Each number is 128 + 24 x the weight over the matrix's rms, rounded and kept within 0 to 255. Layers, rows and columns count from 0. Numbers have three digits each.

# layer 3 MLP down (transposed), 512x128, rms 0.16, rows 482-511, columns 0-127
154140106121125086100112133115086115100117161152125118112139091086107143121075134119150130112153108170105101118108076129119103137089121171115141151112149118141109136118179117119116086180146115141101122153147143117163097160096160171149121161140147108148126129116158140142086096116099140134140102109176164143134133149147090132164111146119106164132154137135144155134141064135133142149120
130110138142136145136126136118123126099084117098125149164133101139125117114090101119092105122135101162124122172121168120094102136159084103153150158136132166165139147114171145122144109128120134169078175120117157109108134117115126144108122102092172141167167140091115112152103139116135102149102110131129132145103110198116151153130120151140133131126137137107122151106102171147118093136130
136107104164087115133107114147154132095148137165137121087109137137122148132118151127094078109160104154147136126115113137169114126161114148139129146129171143155130158135127102105129136101128114119112141126137134133113111159102100179147139115112106142154120096134121098138150089136123132138073162103144145096149128117096123169110122133134091131119125161136158091149184089131141147076143
133159108084136138122081127119143095108168143110155107085131085126149132173142113151143082119091154120106149134098115117112106141172105144099080155114149166141125141123142121127162132099148131198113111121088138133098150103158091144097119117120126124130100141110150161105131127108111131109122144116127207163091131097177097160138191143123095125143119153111140130147108187128078099116154
076115127171113153110151114160126130155156066101144127115074161114100119136157133156129159139146127125136131103122091093099161180154131164145142136150151119104110130143168128092154106127099142111122097094142143152144184105105123121102117126096116118113123134106140115141147130173150088121120128110120148146098102155128124169137134105107128123112138146132120110109143159131153108113112
142110127137155156183157143141148141067165131136120111154132156115149147058190146144116127147110148121119127074095150167091091079115122071143189161127129197099148143138116168112141166076131092132135149059142133160135157113132094160160097127089121173090137137112175126139111084117105142108126135159119080128124124121122141133136079091093119165144117121124116192136119165065099133132080
117162137139082126117150103178199159182133087156113110174102088165155161102137153097115134146137086120123099144142162136128127118138112111142101119115128108088169145120186125098126124102146152111134134100176122188108090143109135098129073099118140124123114133114111151102142125106117160098099138111173099110123118144136139108170082156132101154132176078126092150111134151179144124127130
128164110153134155128158106152101108117142165163155109130157070119124098115151132135140094130095139112101135161152104097116110135135134102107138132091143150145133125141100138146128126141150179137113110144142081099095114166151091132160108131145118124130171119127149126137109125142151101079132159106125133137131104141117096148168148112150151103083116135121115142126141143141139105085099
112146137131145114123159130138112136181127105113154146104141105136110111112174153112113131127135094124098116126105079133136142113093088119148110150138155107140096107167095107151170113095152098126161122129095109156100121125110161127154126180151115126133161097093130135108118115109168153107148134154147096133134149134137123103156180154104093087149161132156117133162136138084072143172142
119141169148129120110144130125140126124153133139139166146165209122134128133120139078115120105123108130109114133143097109121139135173097084129123120116104140077144146142119095119122096125127123126136146133112125103073086163136102182072157093136145122120141149117134135122123132167135124142102128106140131169135139142131160123108143111119171153112109123157100165111107111168132136125086
107085148122097129088186169141124137144123162086126128142094139116126103151131152143105141172111120134130114153077116105121097129147159114131148158132138174116117150134162128146149130128112148166123079167183133133124116120132118064109099098107119134164130152112100116132111145160145145113160119166107042140053065121140121140137094145146122124167138155092098156174173130112142092122140
136141137124143085114144151149121147127117129155144114087175177163113089127157096161079148138128117135096156121116092110113133145134112085130135130148119108138100174122157165163096137106106135086101122136121162127154152135113178122112179105088113144115128107154129150124131162133127117146105105134139097126097101135096082138081132161159168174147121093113146122111129155144164126108118
092118106155100108136106090146144109131106142135121138105134079144105130145144142116119117133148095130130140140132131122076170125117117108157086133133147167098137098119093093116102152115082139136130110120155153185143130146145178151119135147073158167168120105104153127120131129131170143124119122105126122109138123140179110130152134117173131134125115174115136138123189088140135137125068
140078136120144103143157133129105146101122113137124119089075151113114151069120132134131128101127104108120120134102150142133102127134152175083111166135158152132119151162138133123168124152162129097140139127132126134165139106140064155096149125114174104116100103172152137140136110159106129118137128155057120154123137131094136125131097135160156113110097125129101157124135092125152158099133
127139154122141147129101131128089156108141085068162119145126147120153183113107118081117144140155099156158150121123113185147123099110139090117120160135133100121123107114109114096130145140150136135137140128142112158103167101134133123133150106114137133072147127148146138110106096149119147144151139119119173145150133140123116117109141121082131125154109130128087150131111121111106169104138
134094158147106095128095110124157098139148094142158083156134113137134147139101150107147070131150101097131126162114123128141118105154123103149141138077096138116114139101144110132064080159116121143090204135173116191092129209134152142081122113149100143113135128123102117099165143153102148133156116156160087099110158147115140135125146126148124127114116159113129165163095140120151130105136
124160143171084100098172159091087138148150151078114143110096123103075114175129126139118124106108113098140132100134114158096160096192093083115098108139141108082087124148162104149144119161087144097141154066162162163167107129137123105119178140131139105155123114119104160134141145116100103124101104102118162087144118162179124158129168187134127162150168108151142171179129076147130086112131
145119151114129116134136132108100121107085124131152101152148105127094117146147106146127165125124105124095138158136151120109135150150144146126114107120135134119131152172150160118106130101135135120147104128148119095139103132149120168104094132169133135117131155125161168136106136141115089133147103106124149180112163144131112120114132147167139144108122148114127133086116108142122083139158
088116113118168137135131127079142113128122108115108132139131163081101101130143188133168149118109150130104128069187146126106090119121130120147147114146110151092145157142111128134141128121139114131097124156116146084139102128118161142138129102128084119123106091124129113157115141103115100128172111145081130155119185119126121190134183142097098103177135133152112132109147143149081174177090
141154135139150093112136159120155136158148129139107124140123134125123146126119121152143131140091154129139136110117105110139124128129095113117141123131146087136101123142129116140151121114119151107130138130142136117121145181125123162122135111100099107128092108179145116100058085117136122162124137137148179138100133112121144097087138122136098133152101127106135128130107143144121131145108
139110144085101177138159136140111158131160179138116092152133135144091139131124126150144142175124110116151100131150097097111128132100149153117139137096126107134130089098086121125117136110108158176133118152137121130111100122141071131140142102125094105119151121111109126103132114101146126132136152113142131121183120117133184137132134077142099156110156114168111159115132125129130128123178
111109140100145118096097114165137164116133160098134087137079129097163129108160155145160119156135135130114126138090085143124084140135166129131137141127144157147133099150096064135137093108130125120085106095116102158102115158165114130136127185070156152146128151146128136154082118094136126101135132167175107131143135122153154124134112114107181132139122113150098098124091159104123121129178
139158102117112143134131108143100142116107170135138145132150118083142139131131107150133094134128157141069115115098103121153054118131153127137146103097124130117110134159098121108123140154174130111144157113160136122134107121125142188114102166140100115135132122144110124124114102150124111145168117145172131167107154135135141116096159142115137177140136131148127146088159071122137077118100
119108154110137112131109156092118164124128132123143126118156129131090147143123145140112119167160128131094131116144131116128136158129140117135127134143147113101116166154101113133082107148164086132076127121076129182091121106101119130125161155096127094129157140128121139074168133106161104146164115152120126129115120125102151142144112123147149136133142161121092114140148100170140115144058
118139113138128134139116118150127144109115118135097137148141115160148121131111097131101117195126116109138116150137137112141113131139129132164114094098069142138087140162133174122131139139145125128093130115111107099132152113096116151192132119146125120131128137135148085139155170117113089110129155135117113129124137086071152137123130143109161170130131142119133131121145117120112126121108
181144120111118158088150117145139072132120058142095114105140122093083107108171131153135120159137161132096144123132128084129146106121132122131118135127095128161129108123113127161156109111145167132149172188119088113118130094148129127141124129109109096120122110164132170108126157129100116147142108122146114121135157094117120123122127097116129100141161141166117086116183132082128172167124
145131159109116148131144104093145129083103066131147104146140128109137159125160118128124085107117142122149097099121159123160175156111110120141136169119103114153144189127103131148162157107086156144126106129130131144148139107118117126107126103122137161075082130112092103113136153117123168121096149147128146152137151153100112149114139133135131144113142118112139124104125102128131111142134
150097148161153133097127098127128133126151178157123120104143149084135128104138160121146082102161112099155132135117129174175123113118154144158078117137129129066121109167094147122156122115146098118105106130180117092136111111116111100146165135081137103123144143129159131099157116097145091110120138110135138121158130144113143158098155109131154142122157114145103144144150130125159117120091
118149123158132122119115087082086158120120128113137137113128154126133143143138138083103127124152128123150137142136084112112154082153130153128097116078107115124092164157127146145146113127157190117144145150107137152120119128120143124152094137124139086188080111126113140129120152121111133150139090088139158128144131133141125181175130106115145084161131116104117121132135137150119127107177
104134107143137164127107142109127149139101128124107125124098115147085127141116127155106139102143144136098147106085130100133123175142111137140102153097140122131143121176120143134127144126164171148104132094122111097129125143160116159107156102136144116126100123191118141106092146145116132130159085143098167138106109109088142154129126118102171119148104092129129121141150127152143136105164
# layer 3 MLP up, 512x128, rms 0.16, rows 483-511, columns 0-127
088113156111125118127149135106115102156103112083108100131121168119141134111103098151181152142136163099129115181133152150088162127086136158099127096136097108106126134117081094150137127145127100121107085143145141158111126119119142120188125136147138098096148101134133122121177107145110126148122168132103123132152151104134168144130142147127120157140114121151181097126067120139080153147132
101130158134093150107149194126099121076144132124108122142156081109140121097089135172140126161133124139127117127111132150122142138137133133107157146151144147087139121110130129168109154150115168075152122111134114106142146106131142086086140179104132105125145137114158147150164116176139102087165117126161125107116120121164138118149130117134103143126103124124121156088130159126132108156133
093090122131136134153204120155101084140149116122136168137112135101141136165105164140095122123118124179136191144094097137139141121144147160144175139098121199084119173080142145121109097084137112147105113147099154140151119087149113110145109088144148170115125101097147068133134127089153142106149160116148119113144105094144115106127152118111114110124116126160081153106156105167085086142115
115136148095137143138126062098150117111089134128109179141103147110152122108108155104149125127111144121146156160123142112103141103101146110142106104111118112116138142093123098166154138107139158090104129125125179136145126169165109135171140152126133128122108108131109144130176114153143158133088126153129104099149100158104111112104116141136132123151167102114153138115137117106120080115165
167135135050145148115132130118152120194145130105155192098063117157116102128139125102120090160099106188124109102127128113128162093099064176117151144149148141138127167169131109088139146138110139130165114101144144169052111097099123145166122154141146103094153148119092070148099123115118150123112133144189099117123156132141119150114126085148122137141132150117117137153162170117129129073115
135100079088114187181161098126114150142175128135150100160148113144106144166144138112150125125138106115112108153157117156153146145100158118141117098122132220138110143094100114102087156151105123173138108086143095119122103118143100114138120130121140171133125134156095116123135165136131156133120128128112158093156123130104118066116112126087115159133144101121116144150114102161102152153139
129172128141164099150100103126114142125125153099115173128159132118108158112104128127103132115159117128109149122118149107132131134076121120125123131132118147130097106130150155135168101149099123146142144105155199169135107136080111122106110162102131075176104115152103137107114159163151136102118128133094124129094172090114146097096090136101105174142088165113155116168093178140155119156117
188104149156141149105122122121132119151129116107158151156135086172165094146114121143150190121106111184084128108094147118168164123115161117172131131120094124153166129118090152128121082107103138133142160134159126110124124131140148082112108152139070105135112111145167157142162116117099105132130128107150099149111056114110115121136116106118126123151132154093149134110144098145122194091115
160087108140146164115087097126139159151160098074108142119112104102115114120157120141108104093108150150132131105147103121132130132160156147096110169139130126123105103107130169115123123132132113144107084113125133168153118162132107157090106118077151135144146102163125097113141104137122169138129107140110137133124134185165116118150105135067116173124148107122138119157111184154136144132120
169165077136142114125108145136142105120102136111167123095115106158156115154147143102182118103112140140136126105152146119133088132181132103090099162128112152147120081150124143106105124143130067089088113127155145124128100115108154101119121149110134123189147143121159128121106132150147154138118108162138087161112119126148093136175121145139109098142110118149136142153116097139129124152072
125094099113132120154142150157114121093146124151166127152149170107116112114136113117149130132114109166092129057117152151154149130123102164143095138110104134111106118095093162115124123102125109147129107096150118130123129135138179108173178155124090130140117115122164096120131144083122139137119158118094098126168101123101118151168142112140151088139118127091138124156118124128131115137135
159115144137126139121160113131133152133125137134148125140129122143152161127098143127097142095134137114099136097167062155095147160122100111129125115157147110132096166144176086131125149143119129083145126133121095133119121112154172154152098145127096091128107150117122138131159067115157096119104118107138072109110147125154082159123130118161129140114158160165147142127122094142074109132149
080140154134096159115108114093146119156114114078145165129139153148110155115117132164152158118115083133102153135089137165083150130135139129142130127130134088115142073106148110143129146122123157118093125108122142147119160128111143090135073142147111123119182144121142125118130134162140115127108122112160083134139139155131180185169138120167135164148101104176118112084092109084153153128106
093108120134145119129156118111129142122138141118141072162154106127145133098139120171151136128100135161130158139071145135140111129133146155093129111119156158094130137090120116109131111133159147096149122119133125146153118128115138122135135124101120078124129166122101160096143161116133150095109129114144148135085132100135119111149142141170165148101102135171136102111173119120091123117088
140138115134134137071138116136161127151180148086126118073078117137126132120139174120139102107136140122122169145131161127143136130123154156145119145132125144076157121126131124092127126125127146118049211133125120151128098146120143147122124069122113121151123107153115085095161063147075154158146146174113095127115129153121143152159109109132145115120092118100189152116086171103141148138113
099154139083097124138132131136147159141168112111143123088081129123121143174122162091149097084113174115086132147084117167152112137129135099108124134095145159100126144134117108154096185133097113107129126094156141147134132136125170176144105127118082170145098104120143102134152153103141176115143131118150137107136139118142170103109155155130103113156155152133140121113114095105171153099099
120084109131114094154138148134140139114136161134094148112122142133130117089128156157160129104133124124149106153114123081118142142159141090166081138106143150129140158139139132123129152115128114128168130162097123128105120132135116146119154125108090131149129173128090108100086151150110174143106130123132121133134151112138146130110137087118119149126148137146116134108166121125130130130113
123139113112142123144109152136130108134105065141183166131096174114113124176112159089145112115132149130113123143169126126142123120156131146143137093135102100123116110110100137128098123164096139122153180116128085137135152149146113126100096134113101142119140124112101122135131150139197074124135140119132109107113116122175183130153125133107128089160117131127116088126088111108143164130117
140140160130109079105138119141079115162116117150111156143151124150108069107118123182104138112124162137110150125142155109108129160113089102121130134063162119136128143123103113155126167149138138121149110171120152111124118108136151099117134133116162140146072154117155161110153108117107103121165136131145125117111105120135119137149136136136159179104110117125135108147117108124126177140122
137121172151161147143139092146158119113135111120096133124092128121094109141112113107147096083153152148136137141103176150140149095152099134104160125141116140139125131141135118164105133138095156146136130125111089122078144134159130108131161152116141160148118127102140141158131108105128144117087078114140132108108153114079112095145105147104164175125142129101164110160123165075138162113099
144120100100183166136128116163182156124109100132125159140097095138079124085131134098126122082173174173124122078141109134126184112100133109182132140124112135118128152102092117115164149138137139123118114150145089162095099159152123113122125120131107181147121102138113101107173076083138114154112132134133145159114141172108147108086106101128157131117145133109099093108144151105157150128185
144183157107107119133141126151083116127107117142118166124101129112147125189131125154149143117132147157126105115124089150132120107143103151132162081124136099087141148129091139131124170155130140088144131179156122107108128105121099105123150148123098134131136120107107104136108111127124178120126144172120114145129124130167116103126128130126106131144099111181165097152119157135144105121081
184107117147147122145096109137116098108122123110109118131151073133128134105139175125093156113135148128097117133128107118128118131137133142127118119157154147155178060129113116167129133155131171129133115107135146139114139150125107124113107141133157162094099141114110116158080129180174187079116139089122145115119125149176159144135102113120135161118089100167123161132111148144093174139086
101095114141120137157153131161107107122152188132130120149164112140126104121125133120146132111107130120097156140111099105113141120130132122108119126124085156134066108146140178160098134149128089110112123118142105165125131131142119131121119125095112160139162110091119086086154074152155142120141134140152132125159126201106136137166148141081116150108114094100123138146142138132134133124167
112132095136111141131174117106121085140151099119149116131134116124162069099156143130209174097127086108098116170102165142126141144102162087136138142098084143140119109114137114117081089100103115139137176143192143131142107165141131112121112122147154139133106118098108092153091162137129158174088128131157115107133110109148150114121134112138132127137146161153162145139126095128147157125120
144120152150093076116107146111134125119114119113083164093158109098137145133149114115107132163118092136162094073123142106148147142166166157093131109118142096101139129118137130130103121140103129110115196158115191162114092105149123162129129181085124112121137113117088143141152135123094143116140153147115122144103128161152126153115130134123100090161177140139183130157123130135128119126138
101140168090150076129169199122100093091118090116121102139134067177168142134117114142093142151106132149128099072159139117162117155166102145124125097093182169123129157140150101145127160134122136077153103123082150118115122131127104121107127151127148136121109119098095148160123098153104134113121145106147106118138143109128142172157138148138161129145132130136121140128111158162107125099112
150130138126157145148120151144157129137157158127089092163141115164133154150109107125116157092118097133086153127113107128141135094141126105103148122137128142111139089133168119150111133108137097111145161134131100079147111142161104114137112115122133138120129150046166114112086113104131148136131149144154095157117137107112097102143160136117114138133114141143153088155109154120123150133092
143128149132126093114126112121130123112152150138154146147154151115155160126090152134135137152116101139132091140126078137091136127133171104148154085151137105102149121105130148158127136118124063111129158133128156146118149148104079158106163140158123091107132127114098112173182131111172100135109096124162122111129147103141148129117137146137111112157164104117077154098122118100124101152108